Part of a small language model's weights: width 384.
Each number is 500 + 50 x the weight over the matrix's rms, rounded and kept within 0 to 999. Layers, rows and columns count from 0. Numbers have three digits each.

# layer 3 MLP up, 1024x384, rms 0.0788, rows 358-502, columns 96-191
464404445498545558448518497472555473498471526439504506520489477514460436469505515463477514450517483596456518391514501536439446514458478455476590501470541502573477526420617446517451480546419473528505486516568576462518592509496472611567531458398443479581517454536490463462424574446484527539
408492514492546500514501525389501548500416442430441505518542510465473466541529491503476574521587498459466498451564582512440567547547545484414567453453447435554571404525573441486551517504538538532463400525470602495412457540546519495475543446455499499471567477543479468569508504476502461572
426518507529525595459544495509470472451493478607505571508439419494493590617600487500502530491471446552500614456526465528470549419495515492484578464510461484462548472441423502540507484504588532562420490522478488456547461562565462549543599620462464582492469402553574408482557507543549560442
556467543538476520473496573439530546496550442488412464523466521492529435499473527488441451534544534459439477582526455569492596524469432558528472459518424529523490515397492424455496508484490549613557383450505512487504509523461395529462592555554583485561520490506479542467487519543517490509
513519483506519452507460505534477545380546569577472572447537501489479580495416519511515470497524503462531556478520522477474506578505518486424548502527577573492552548412493421558547530622460478481492436432470561479474501550494447488550525473499622445567487540475470528524485555506526510532
499440443408552466598595518517524532464574455474476541424491527530492470513522488449490468453566496470468493461470406498485541472521470495430477484495514524579442502483496475502499519513472519467587410498487526557596579390461584515456480530506494437506493504482492510413454413532388508454
586521531516469515506600483521408534478447644484597503488506512454472488525591532412502479472485543541474367523484584499495518469497472537427572474488449504508501510550511574563436575568541487537471472494518536552518469548520523458474477497491527459498533472521524485635508626481558447503
531523525446543470490553531543566511479452374400543561501540394518638467590436564510430516446465496465617527506426442565540476493502504491578525515518409548500464498556544567529526521574527541501470523430420487514526506479525477486458565481476524432484480481523464533512497530559439502574
502564485510544552454400546525517504467491518538525474520460503440479492458520437530534493426543518492445495521463500478451501487564556526515578497534558502606473578490485512412506556542360496566430501423465504442408510465532519538513406426577518511521494404578405447542528425531500442466
491518540523478488513495532524521572518404510509585471602530448566550450505539446498525481486444540449480484468435442489445401484510529521546477570520550600497551541474490532573471569505513518574441491524450588496559510449584525509514584504543481489496554500526436533510487510521653554478
494497451529551454520431476498533451465529534564429510446458537498478492583540555532564476438496515530562531470468497463599500446545449583480451441499495520578505476521460599439534517414479576575562476435490462439539479447581486575589519558489424538506465454596477533480553505527485576485
528509507489586503548508526514527525526470475440544521436477514543590534487545474452498499430544536539575537480350630527561498502566522514488516461551467553523465496486374529446520541581449465476483475475502511551536569459406519558472500617494489495556486545478475448486589415490447489558
478458543506471475480559476618584448536457491473524539481522449502576393411474457522534561477453449475594599498529524570449547447487519533431596560531413526477565419533491539553407547467478499452556471528568572552490528537442543510367436366521558511469495494499497468467495499452398505451
538462530502429470576460398557494447523489504539568599569564498433533508525539603567498576520463467481535519506536495620416434455475525474475586414437500509558594530464462515466503508619474514569439522473455504568511482463431481521446499509485505442379514516453456486434413501462513468539
446505487376403495509486461491473575547571496499582563389560523545472427521621610480493552438520506446537410459574559472434477583567549501475481436500555500470462523420564475504482525562559421519491571539559530443648466497427540474466510536531549429467445487527576410455501598518506482483
460391488562453531510486436524537546595483430441402573626516485428445493513556544500434524463466439458546470531447455495461490520492512472422492457532440583475451475536436425510506516452470524525567526470531523484570539604564460541559560529482513496438498499517492553396499467430655574515
523529585545428526501543578563532568545549462530509526593447486483463511540587490457522541445475471574468527612413524479497535612477567436510495492493452586469467526486393522533450482498507529499576504500593507479535451533482510499497442551482630534440562526518489519427466475474548530549
567542551441445521497508540522570478442511398398493555448477524475404544500533453478527519453482471503528586492582515637512494441496474401607575523429475494563546425435491466546485504484476589515539511459580627485538458548580540589457503440376521436535502484413500537538404473511537466547
543472496546526489498578485499537427530468580499518434435426563549522494506450471446522485488486499600405486432473553510570494465471468518519478590485502495519460547453511544465444576483473500585451452551464546534408437581469442470456551593562522442470420585444526468519485495492522500434
503505408451535439469489466559499568434515547410540545538501532565581481404644452436416486489548518503403508520414429577493610467490487474414507457459354487568543519486450510529504538548525479512538542523470462544568435493477462434535434534518511430537500565468544492498491492544412561482
507424492473468584465563495400530506527536574504460536549501462532535505490486491493543542412540492497544596488442522446462491470492522516477459505525473476440595531559486499519498499462460471447446545489520579527432545510465434447551490507515528511503431507518471565540550431375434509542
480524448456526446555522432503466515604468497540527520441500548510562562547487459491457500434468542543470496492426588583476503524435438527504599539585488487503468582480461542512445613535603459519481500466522513517504485575456503509463580549464559556431528429531534499447500497569492493476
599497408516473391485577472563550543517458486505460480445495555538484439479498467496452484498457536518430548524477493571554528468461475405484522470531606521485577562562529539532498529519523481463354487502560382424452447522477491415467555554489472533572490527504617495515507497515611524522
596517484467431548538412448570453668452507470533524562548419582462440492520476565528579451544493495502561456524554387568516545505430449589564517481451472414548531498518586502554510363409547512484547523462511454586505536465460469435536489568505504507457483481436386471492607489503470519503
577485473607507529470485554485553486438451494572562546521473490503517463487487498500359569475545520505479416509546531463532501536450519424419563491446471501522480464508438549417446467537461425496509476504490446486527494470491469487434504376409554547518545495518485543444500446447543571527
499621476522548506568503409523497476524579502465503583551491522458460572418426507543521494455488537462456518521497477458468547487505463466515505553544506509433462420473494494431501549530535489507467465523505438502505476444482418543444578537508442479543509547506532542496473490452438442421
542563459534495408514559435521523591586581502468535483373542529401530409499465580401569491504416470443549476565489502528459470527515523589577481490595506530546543572419501539475618455474630431559562527555474510424539571432460556592463413502519560511422514585557464476571481490417609449557
549448512495561508479539560451487465510434419507481576528421529392494487569486382423532494604538487549586556417507491519547486533498448522449384458495581593476424570476514478572591554534452494502427518492493544478547446450598526450500561476529501483491481401414471560561566479534472547459
552481550492468493488513515598513513524474555581498472507498493493542595441546452535455522502445544465445447503456414549455612547461544520457419487562559495535588480445573395472483467453492449561496484519489518584418487471543549503563573440553440528458560485510461529497423390529512483457
476409510561467443501468609504454470512411547521499481485557505487442539598460489469460485525458464528547526505489441511513446374498507488441472473546442542505504572480518468500491519557538507508502588520536525420513504576502426382517441404634519511615562572394483479533510384517515510414
564451510529516453524576579438556467449628502530545478440419498477414473422504454468587508499518487466534451516424508539517482580527424481630522379536502540567438565567470490473495487501504568542516525489530499497542543591461445634545588523538539451604575523488566557482526477540436574497
482507426639461463537532466533445458441470406491472553404593504449500431388390434527456449569501548563531516533491547510478484479529559466546524489477531526441562565517440457515529490433570509593553508511492519493530508505535469445530507505504464398409500546518490494538445442427513448498
501421508550401502491533559489431515515491504515529469493481498504402407500592524446506535519533448498536497485600454442510575426572477561500548521526422533574452542486479560469424520503572434478556489541550487512470488496424492547451488500484522446471496444544541569517455510534448459465
416587540444508522389470588476484475578486429513417457490510421423365484497444576433486523485453520485571555474554518569584535453496572468544477530478575450570455508453460547515425548537459564509493563525497533604478446568448592479562570394476470531516524436614495507411501515511524506518
646482413509470468454515476472509481538495540459582455560527419489496491426414468483469412553488524535581509502434503489430483504424509420510585517538482464490478446504503450615509471553556487559463560533638482546373471447516549549458531510501513476468542440488505459536581381426541577500
475422511543572507446461419460534561621540475511504488559457548528435465532487552456551486536481480466585566625416451464473534542455485419450462463475563518476534533526446525454504496599526438443504548408445520541493524461552627488509594458540457498397406473599589554544539549566520548504
509571582522466583444489525472534554536541564440424552566539443484412508575563547493458559490485442503630492503507432476480459423499439515477495417502537497526553498502446470509482567478561508455474543420425488521481456457458580491464426570518414554459496380549555456513401573516524543474
590382452484449472509558568549439460540474500487389518392470517471516565531482580542536479460591461459486505579477516471523478414388431487561572456549570588462412489565494523430556625511499518503662442492414496467563442482568483551497535407529528472505430506453528490599437466434519488471
529543484434506545470489475525510492399465486539485457474454547474523575493494481411503507613567480507527542517532501480497562511398538490416531462532557535437481492521436552578601533447620471528605521510518584543500496472493482590474474541453513507511507509491472562486444637331549507545
485437498529482478536485543445488419611465608492405433411574434524467503541415491467440563600545450516501472461475507466484450465504469612609506468504510405479447458453459546614556480483492543395588556501539487502521562498422506539427449527437452399508467544445546440484535535506562461478
550501492525491452547549517508459533451503582455478436522502546515514580533498506551488518520442524650475464458378467602458512483449501452489308502431523550486456435533498531567524308570527437549592462538546446525550543488449577547542546511476462426560549525436591554457494475443580492497
472568417486417426462572516472435496446606567554409532478387494491510438546438478575507495440493502460489576501508552611452467574488447479432502471404519477503516479474520562463494510565481482540574460535450478500468378496438402516510504500513534463505483446505592524422465517483514492523
536518533499524532480482420450530519559507527502476504554525493509470520450520408544488577386488572545524455450524473523437484497472497486565538573483436462503598445524470494514525447545450504527506593510407495518515492510486492456563517433520558448591477424483498506456512464500561572520
548373493518469568545520546540529493605411568499449496492518504481401530540400498426451430470407433530494559467482512576539494497522505469539497464575421530526587499480513520557480564385461376410504499532479474442530407516517456528426411654478441449586447529496527492501524424558492382528
522505429467541422531455540529512513478522537487540494493534508429573492493487520494501413553461582499456517533393535509508510599447426461484425514589468544496446549481686504461414564440442468424573538549547487497566528514427528603500465573524538542456594443434543508403530364555465582515
515519497576456545519542518487400501489494534465583492491357534475430516547507426425493516471484504489523486424478516417525482469474572440493471431500462558547535484616581497478453468430469529397551555487539514519418578498549404550491506547510513519513457440495518468486431438485520472495
502596468530463478540434523481545525466495590467456483480508554486500559467541470488460441572578608561456507438506465476560438567439519448459446533476430483493447555541484523396488526454449545447505509477469450505474478516580498573488407521484475497633507493505502508476535381494434428428
497419424529424483472366590585492424562554465446452532534422495442516429538445464513395530415403681436519522582490420597485518474494544597452491468553567485589467497532476450533447525539506567424395600556531543444488537512427504514397486461507467495540490442490532448430561523421492509544
444550520504543449489490548493441477541465484550473535447396436473560488510521486530511509425423539582480452490508559531428422548501484528438464490472558521544505474573528449484464483536408539522550575427524447519557494462561609560522520437424504479558511649444402503560535450496471398516
431586490516481510592495528545473474532548421468512486358461444450456493415482486556575502540538486579580476459560465613564471494518498434541534500550561493506594507499543477395483421609368464490409512505483437550536557528519457466455534501490510436525595597486467577428424557589468491487
562556463538494521464406408500492533502547467518560462537528485525434459453513517509465450526528524481398559472527494472416528415507549504388580540545562547574485495552540464466495410471500529550513466511537395488482536483548531473508510503515447353535490619486454520488464474540539502467
497522497540457486517442482587493472519574558525524503547474477491584561499472445476509443573501478522475557458537488424397520541498433478569462482459478516557432471435455525511454508497467493443632499609494449564495412473492438460569522501598416452553502456431493439482541467543548434459
395471447573485529512487565565530588514494503498434508575508410509527465496410500551462497491570530496484442424439480620511553504493474465495543548384541533434516566458515498502486599507539544481585531535520569485460495472425530461532569518523512550497527553451548473385524527480554499446
407492445481511491615470469482468508511494581446549456557415545492446467553493502502387498486472466519508472400512511457465519523419542404516550542518422465464424530506440458504494454532479584484450541534474469467433553514411469526496508385419564457528527531447504435541497416455517533550
583506571511560597489506496439554526489592500431526500499580516527513519514528503576391542466535441559451531446431433454507542537466470481541535458447492502445454398510514501476478507525512471570546509447481510569481548556541434572521363624472491562455396501581432558472558464506440554441
504538572519431532470525480555464515459520517519471480513513489474526452539603498496526471457413540595534518515414505522546529510513589546539588578518561442569572519516577478470571535454547388532546511499438517409553478531588439458576463428470567439491561476473550479555481544570445530514
469491528580571587546532446488400658564452494473479498445544538498553501440591487572468435501515437443552498392422479567553531529415503470492439528583497502477443460475468457549459450566470488473525431501493492506432500515487505549472489489490414558518522533515440545450537429502502446529
537489562552472415464497495406490428551454431506403434544573502530517420565510422517574518512530525565594522424465539518550503517478468453552493438562550534522506538460607386566553429541631603367484414596529592454454507486501510509405586446451525513496559527537464392496509492477499495464
439429572496472509420490470582485421563477456538541472581491546564503537545466500532534533417538535539478532538497470477462534595576542465614582546565487496508520492559579469407574536503490491494544524516561527482528589546607520549437484500479475399517423453467519433451469509511504526403
547558472540505505487421519466479560539559495378548434506512514507466572495505444515596513452452564505400494545503518529538480502584536435522526531565592452460513508580485494517506451531503601546555549527466415449517496468383564533554508574516635401523549393415535525515442520492510584510
549516522504563493488546505485440603435541492513586456497573544609515599495407527458580494537539472403493405526484615482564486459537388575482419552558478566537543397453472566438498510453539510423502545563524460440583505539416497491467492477491580544477558550439527538452559551494505475515
537361520505499615509486512479530473478396394538621461578376498445440539551538461468466393447564583478539547463448481395546427496505545499421498363510515585545502455491446394438575449516397483494569594524493526499599539525578516547637483597450464401546554478484475589488522546533487442496
512487471510554506488525421502497574467454543533612464518493482519496544510459480490550556445594485539541459482479474517480496521423540453499530482521521455482464558429436481498520490515476491403463537463433459499514461534478470530458460436536495547542372505565488448428493505543448450467
465466487526457560597521448532573439504526514500607446429444518514482584428614497546432560460511565496506434458493485488459491622515529581548456452534475476542558430514497560485517456599419540474528559542513506499527506436590524539425536486437499421519540441492501512378513515431512568542
469513406403504512423544533516502568388476583481466499478536435582479446501495520561449495557450497580485437483448437533531496461371446493526421609507453402558540415492485434527527513528414398568492451464628488537518536565501505540483508473478418479491525465470526560571417611507493519559
409524509498438536499439434480518469511559414442483472510487546533521450539588499593519478615484523513499560569479532446504492498483477511541443592591558553453498504534527447479468440448458532486543449480522545493444480456541507496541568574462462459467466451507473469424491452579535445512
521510563481505529498422482592410506477422522509519402525566418576475608620537500578509482475445510530580525566512491508547523512499497509435502564465507563544484449538599507470582461480455413512568434478456458575539509504452469506421519459495497481608569507553501463534499496486464463478
580539555453472542433432612509532416559417442524489538446535558513441475538378468491554466445485451493506502514447472385501551500547557480561477490510381373434544453438480530483574545515543500525468518533484478496609463487492502518485424531515475485521437536513522519520491546518455502455
514548468526523474504506468526545570476535540448446476532396485514535490576588442511462517481590583503529532380532530522542476486465592513484526520541494496520572520424493482426482548531534506465534468445547487542522522541464527492540533498463540472518465516480577490481602461576478475513
565400486461490546451473603476521507526472595516551516587529508481491534507454501488454531571502444545481507471436476497484473517553470507425539414618586586504501489535541463582542520532554471427562536502533461486436513525471535375549477458540475556410521491444536448602489446461504508604
481462558513472497431431542530500547398534497503479485528570473493540568519512469483476476492444513471529468445557479462429527490527533478583468593481537535518503510481527463500550497619459549535438550577510514420492436588456532526462546533381448455471485387487412505503559443482440542568
448444457575497502593418532490426492483371524576509526475444510498495477517602483503462529484498484500523528500494489545494475481460520430513461535565526477573507387510534460459433436612519517576480501465502541452485476515518420489454488436520484420413527485530512541448456494487560570525
492508467449427451507475587550548442453415498456499626565447536498422506496505410598540474569488452469464555565512509607446493563408488503524457461544601558479535426569571513488478490378519462545464459449438542563494619448487575502492492550498515475566565543492513524529576429449527563482
595499566493527488585474481420565515495521388517453532463503473534596540469454490455437524510418478464467422416442441513498551435482504477514455459539488490542473463450524486522618570574601539490518556465458473478570522555566489552485549578379580509463469488479557483476563460530507500477
476496532446561515421556463495627436528518539527540395622429528509554487455409449555442516444536531448488477471535549494533495402565527535519519464483570513449440496466486564495463471529517464591489448457556480479493411504459528547538447495553605538424524472509397587450511521522595533516
512553489566536506511517478522509428421479506541510546503511521512504525549464494492424439407531528460525505549445511401543439546407496472536452510512475530461459627478465436467639513426559454461504520474540440506544523506497449466436561511566446439531416538550502491606457529496454510502
452534565507510527504466590459483463424503436556535503567554493457470517535496562511459534483573489490471458462488564486555511451554525478459394471568454451516438505487462581475500478572565443455455448508542485507585371481565493550547511537476458569495456491564529558488472496565508496458
644387505404551466397521471487470513472432470411381503426447566519487509486520486488532570503472513590598431488560498488543475497533518525433410505536478600494572570429560482444496453485478456476539446484522544617520446494451545572476573425494496563588476582460477534528487420547456458490
539520559514490555568541466502566391542371463521513543478500476531434438503476526515517490521549477490503509451462429486536487439610487577462435516508481479546466555545342420504502538550510604537391546509543480505379436559519513412527486529458474621498410491490494522530490552519543482441
447496525520496498532588465532573511632486455472461489493484505467523488474450518532475453586472497506548462552533577582478588469423551497487438468486464502580496510456502464562506475438508407533488580572538559421574484432514406439450451495506450536523505502527497503468579497583531478439
625481459524524402446500450500384483521527482494533476472569548557527515484504464415501489469570416426489538453508459526481584503482525473456517436483478510444494421539610471559567468571423495485456373505565566443561484377562569577579481464558494556494502469500570590490362520659583533339
531446479510507523490507501436562599495565512524463478529466512544594497532499457487561407524528518471558566453472504524466475495450514491497521440448540535560594567555480457518461513589497491524558483475458420498527451544508544430505487576520502486569505531380539486481531455469442484572
494409509465478559529516546454478612519563452408555492599471430467426597516563538516542401567442452439547429542429456586535365530542490570445511429550514632514453525616507466435478416517522459520473518512551519470552504576524503440591388520528526486438494469541505592587508416501476559522
506534467606461499618503502392555460481590607479498539535390494477502525496520490454509440585558464444460497530489550477560497596486509534550432515441514492516514583490498537537533525444443526537528472498488441494512500549468528531522531530625558528481589455541467465542483485564518493551
485523487485552491526473539531550481475472519426505472495437507517497519399465544433548494503485438536506488519525467590458458456506534447498519486420450506437512551445512480476483429652475479513478556560454501518458487457506439473530431555408475519568483500472519526501507523476451439468
434578588518522409475551535571481593478542521506473453537510462362542515470548330466546492511440545409563500531591517525418549472446583519505532488432447412438555501515554538523486639483464546469577488512471552464483556504511470448470442521569484506461421503437439486504528470561520450561
502531550468487419502444473409485468509484521530508359530474517549508482585481427466520477468425544481596443468472455504493518487608571507497550548577489580501518568446520535542513562509449503503612476603524483588554505537427557622560470484500569506481503564563491434513488508479486475500
449519439553514480565549494543435453515542425549482489513486483529543510522499540425427573500433487517459570479582478516510465506601505467542473541516573477471532452465569530544563392470413471414487491504525546510438544579486520458511529447580499457558500447525531477602541443523562512432
460580449429435546454449505509533406497463482535489419503476342452416494602463449622446461493472553516445501526525506499529536486572475531442411508392457502555541455563587538561499554510458588462498477420522516561489564478481475521445616497515528450572453448580456435526498540468555498504
504544455558571447526565520510513507454500492562544494512609488562419463438559439497492462500484550531563428521393372599508505475554593507440448510503492550488465500441555480438521468462440535572560418532563512500490487540484438469426442505530444496446472502464524475465508521558498560422
425546512476495560511523538504535464544512483491558492510422599430464598530482463494409497496498499512489529511574537501498547495532505520674409482499487506423574483475495521533564512513535573560449508477645598465454451444571437537469481588430481450369492440513509491586491525537484472455
503549491489429387555528458419493488326519495535469444538443458471570487524518451469488491572496523538526420510516527580478416469572519512552401496474412407621540522517450510426415484476493516495550432412349460507509530536502590445378521401509500496519486499526532532521514467418479556442
591508531448568496471509429456472440538490612508499448501503493478566539598558514450541407457453524489510444445503486460552555519476376442478481499554471532478495588454504428543578515571480491523523526422428499477609464429571428563593532495555495528552493488492420528544515485429588545468
439514551472425533438514485512535488541482549471423502517454535445532465528464454391467519478481540577554532474450475521522463561480515551542503545484488478445563517457548482540507553490535422542389477518494449467515506477547464513545547557481474598507453479561570557563556477486399580513
571497479530484501486516514505479513516495486537488509422443511507485450462550508581532451480560448618432465559465593476451438463438424482535499517490491567565459524529359511454476472563537543530497507426495520548499541409546542501515478409518440478530521424472413513512494519454424437549
596478456495492574463512520565579410528498474424548469614441517528541518528453552478549475499576529550496455534489583452460480494532478533547448469423493515507537512583507461467530451479496528505503465408549526498398503455566555457475394419457415546486515478529501511575534499488511455621
501531522466471467536390535529500379493489486446449491508473498525406573469481402509455506386436484540483533547530498539411493530499553526488512442429502509603506455520488543458590504482517505426521529426451479601507586471447485563523449454547492465565479443563571402588542553534495402414
466454424414502491407515502449538495556543462492382502429487403509520598461510352430557479407524417477599541520459478539487501502501572621451522400487496455488489497431528552464520464460512422500469475511499498411440519497518438568545545491463440492558472445502473465498499485508536559561
514568544477508449615495581582457457517446476514469438453391539489516505541498480500545486520443503480486460587488543569453542474411440511516416492385428448479540555511498554488466535500518405454514495566528545496446528524479482506487527521430431501484511467609476341439478491514501414442
472432541568604513538549396485509436534427517542550515508571584464425456541535507488538547438453459560461427547498576400477554590490501491546541506488530468511474563426489461538643487513524474401511523526388483522418458464506489635601536591533561511559474577465473524488395571527496533511
522501462461561439430441512443521461433503453552497490543497493461521408469506497537533435541537513598489471530570503461501513475408517523419575523442471539508459425479481471518502511479510477536472472545521608405465453476561471450607392498508555529413488485526468494459475504410558426557
463381552484495532534528569491532444629430470486424511580523481471543614526512490425404588554500477547581475466476519490511499533606487510441448540476527655509457530537496529544503481499484507523477538496539450466443467474559519463553541463588457501514551411487533549527546548552492506452
509481430461511485489524515468508544493524467503481501662525480546463537486530431465649588514546499473525444479498394516440540457500529544502450564491452486538524465440441554390458475404444484497517424511521460480591454486425563530472478458450531446508450453619433557516609518476471511489
537568376555455488455570563415533467421526456563529575491481426538398459471520475492543546419403391446500481438596389560503464559504415441567445432482508438553460450525427489485506545396478483508495503485542540476469467613566499473566464453527450450538501468546546572566420525439546438429
428549506463473465436547508479495481470544556547451456457531517573588527509360570527401459484514542488461516580501508415543520540465556447472504597535507537430531511432490547525447523548429508485452410427533627458488384453489427545546430505477488512460484494477567453491522545502432469437
413492519482464476552505616503506584489523506466491531458556442505454538500482506426499594489508503513441397499571442506443554371470398467564491472645513467461583506486590481479406460451507560516529515545594477511501511426582512485546456508493533566495463467425477423558529478475481534571
620500561501476483531650492392497495549601451464541521530565418491460468520553441507535545424501586497638526514455460483527431389478473576435485488507544558478540457512462577543463386436508574497402454550561362594557469565532493486597475541508475437539431499506426488491528582528547454544
537542559507429539483474507446522540527417474471535473499473495443462557576512458405540534495510458527494527495427459485426505532575491575475561462519552580544459420497520489511520428491447479539514552577533482461560487503482504523468499433475539567442474465501511476550458509440590463524
453500491517486490475468614524520531566508414428435548517395415512453502411465537440453424447578551511503541515489540452511495517458538530512506462512464437472486464455534477508405573477345447415442482547448449558520511442377527536481487523451464453502423529436497522444381490545502529444
494545522533490462495472583501560471442576421584462444493496534452500499484561488508493543518456470499479510542523478470554395467477576500476491492568501611523398563444561416489463486588477496607517427423519387508549510430514524515547416500445458532538459497458467413528453450546531464548
493494518574591489492496417492529524518477392491492526521504488512499481482549505535439443489453513634461472550537406469527469464518510564552524495472515474537612535556545434486522562466485414513568522504529475527526530507581522519528434502481539495492495512455476451516456511423462541568
489498390541478514538569484499517481521540546515442536527500393558534549513588477535506380519434434486487530477488528522469564525448538529436492640575522532509484519493405479552577453511572466498420425570612455492416463526458457587455519569424509506470555540529464417502485477514470542497
543521519544582470459464494497456451517435541457473429479507566512436473543535525522553503512424517514518525566519525484401503541526554524453480503536471507405565464541532484542581513428508495472512490453454502427501513493536456468417532480476537432414492522398594506474446514484415443494
540507379429536498469442513514454579556428583467486498429509440496468458595597519530437606496505574568495526494434468446415553523491441541560617451587535474513550545445520549511494412458528486581551510499512542412441457468427431496505569537446503511532485581578401522545495461417400469509
558525435420491404480461546484539540572486521506464509473532453479460475437438487527532454400507470569427505432554428518424456579465475488489441376498529505462536506452465489565495610489492507560485477504482576548573443474449497502402559636406473469446476485487461503469436543496531466454
521466500547602512428574587518568450436526511462558519527455607561497524547521539527481591474539516534521429437507590514431466556502482484519412521551533501515508477565555526459469515589546521514524485577503450482528547487562491605470547512466559565417517572457508559498481478509509509567
471496533432559549557389506552465515458515472406518477563610513427535505549551551498525454508447451512506504554508505447513471546437515460454418525539454597583563453520510538589466373523503461561532418576511578545523577461427534608528487484546453554493412530499500485379565475506365532594
524515483481549497408407513479546476483494518511441495520537518576529621480505435415611515545499504450582442426544504443478569505376608472470394464484407457507452502536552486576454536432511490518474497534518524521426519511535429494462525464498399403548480459507477499431564497471455558552
613570489422502528465452511403513498539536424424493500420423521435447529517425501600469600455509575476531509503545419569549456473512562460433588432520430480488484533516480537498495485502496431532461525457472526396514408507530525457503536537460466442498475496473532558400487433454520567461
472514421417494458492400410539448362546398476623474515446583429492505473601391478487565442522458491486501475574382451643438419448412477425534513551537458422411501529457459499504473560489586580466473534580499448463519557526551533579497561598492487520526466637545478399496553537472636460477
526519515481504503593571465532604591556509533572547487596473609520522488499531501524520498577549573511515514511485501482480529496516489506520501484475541422566615528509497467502515480385561494482545492508533539484404576490510511552554532445567523469493479487470574578602488477647443462426
436476539512555514538533471679507490531373524482549521510532548488539550528481480521489465458496460465392502610551504518487490488447418518491457551487521520494453558491531385522479547505614533510481494505483390462445522534457509510466590444492510483562505504485488518584499507461481401525
517452495443488577519491605418489540662492471488498515472482456458439464488515447431521554512540508427546456456484511479478515505460473577461509582490559530530509532534479440487516517509588406647470476339568531479465508500551451479475495527424493453549599497522548513490510502453426423533
442488572546394499514458427444510521477445523419506442547569543445434538493424535573421565542453502520494537529460548544514493537527506525501530483504530521553468521563481500533587418558458517426466431500440473503511504555475467513520562489462474439549475523479493474503490531523514470549
491499577582448477478443523549585504562454459492533464476516567512534600446552562455480564578470467476514450536465434480419584412455464437509524504625548503452434533486524495480496551549411414487430461431561431489511473533489454528516473526526488482505547614517440492456513461446512417502
537559515462501450440480551463509596461463511540518505458472621461577534525464568432497426435492523517461494460449538461551492550402568418515491527462568511544534513545499430416475530527506500542492386508444475560431537455625473537436590491450501530597536594490506486501525513393535497550
507464486445427474563579535527521541498536447464541491552466446419564556490515502461402476537576430360503455490479488531459520474494471519517651480481515570492454456538454545469533478474491557537409485488586596472460493379516423525523460577566448387459495607542560517476463497483438510431
451419537479432538458391551450538545491415472472505463407537533512406463539556535526476517444574468520526621511470531467487498418494508430505420439484575427367542476622495497532496559502496512540505444370569558587403451482488455436539527455446462483508474475555518547566486520536491435460
480509545485496437499519516525569529489521528483499446490536528427455594476527545497422569458512491492502466516481511462671570473502518575371506579542512559487468510501499525535470384485420478490491505495451401598439441531549500591472456517498499547482585401427548560451455438482459508469
511432485493505523397562495471464428510558478505437546435483440453411552502457515501467492536472552583521461484450584465536517510392541470476448461524442473546500476551618505453466559479487521496566518466511518497503478507504484470528572424585427491604528509537498487514449512437512512437
440474439435486523551500540520521481424434610508403513474472512464517423435548497504462486454475446572555516533521607528437501580371373604433432509411509625545477460546498444404547455482471507438580510442524472476474553546554586497466533445372398493495483478482449462488511524568425426579
433466522480510423599449535414534502449439491394500451561481364458536457525500554477451541474514528546471533459469531480466516538506509527510537533419457460526522494472572619480510540501532471408544331474458484496616510500444485423531510420530566496480560542480525481458519490499507586482
490457467377511498499454457466531459445459490479555540486465471462478548496485494464523516529565574461488484476341450410499470540558521479415471464618399477549438502530516469478474463533532522511573464408592479498547512602434626412426496514458476545545516541513522484497506392468474504454
427447469553497563496444466501490508569473500630575572418472390498524452519530501516530491535555370406445418543480470471445527583486527498555496589534457508576531451465506502543540565499482447586479456497382548464400578605503502452402458504398529421503492550545447501468571451528462573613
515453463523439451474458465442461470603480490431531494424514528543582547577525487486487448571594561486561500536458517516536497550457521552504399566575463534496447465550477466507578526532466529571565561565518537469590549476588462433446488504597470452572520448522380375492519585639466542473
535474529609442427480532441478471504535415528576512526456458418553499476583483538514487546427484434450531452465516488443548410465571523586561447465614392618539452483483524555505527508535485538487459509528456433480399452502510482476521462433488473526485521522451431500437545572375534549565
516430442545585398543477674453492488422515455455540556485450475534512540479528455380554515452471509488482478448514482482540525553368466482534491450429534392495486460517550393477541475577496473455393560457464502453506370546548482404522505461495543528510440501513505522485442471487531465471
464581571496529504425466558494426489527468462385504475425409509555518476495381597464521468577476461487523482457469463515475444504486525531464540558566444411451489511477494526460563530574409481535483531487485399457455592481430542555426476455491458571358482581435448489517455542577458403559
439467428487422531410504555502443472444585452489496402492467481496508516518459561471571548519431401507446439492626430494486539498472462491451495482474565540501480525490532450499480479567570561473529518412514477485460600491568532581525448494436479474463584483488495511497449519525507436486
528571530437434562424535525499393441579461591588473518515541503548483464474430616438507507469418371498475453568482501497472400568488422546435491576407539541411443621465528675491495504492463508521480565458431454421478429520501507512413436502547554561512523418418456465509518484530536456382
550500385460527449516455455436473529468461473474501533547552563444515499548509491539580523522541459488502421526488504542491520511449616529458473536521476537466421443549511432388507590507452526574456452482486393562536505563546478401447475423495529586526558475488471525413473544559555493497
449504530446505488455598587487454565479505518490475536533374482474479482498460508496492557553559390531563508411476421573545487438507501440517427433453617502427559532480508589465480512454509522569501578484491469496520558488477549550483497522497485437532433502460407516459446526467473494404
572528432546456536499534530491465543492537469481518517565457508544570492442528541569517482521581546486477472420501495516483486453487493515446435517567494453519414457445536586602469442419472487568540488469442472496498465529512508466455563451511507471505416473418539484459554443487427478465
523554459561459485511497528542549432628532519456511505546494476444508420513499493438539479514494499483531527508495493505459529589571444498519513514477527525419462472516559504589583479552523465459550429541553495520543448516488506592484530544521550478479536490553454544501482433475521524471
481457550483467528508449562474518575508609520451583480531457481435521527526505521423466520506480639488549513566448524595547526501508406533536489430447494440521514493512431540515511586412458436566489440468469529490545580576509562541509547562540535516525535419528551476534406527469512473484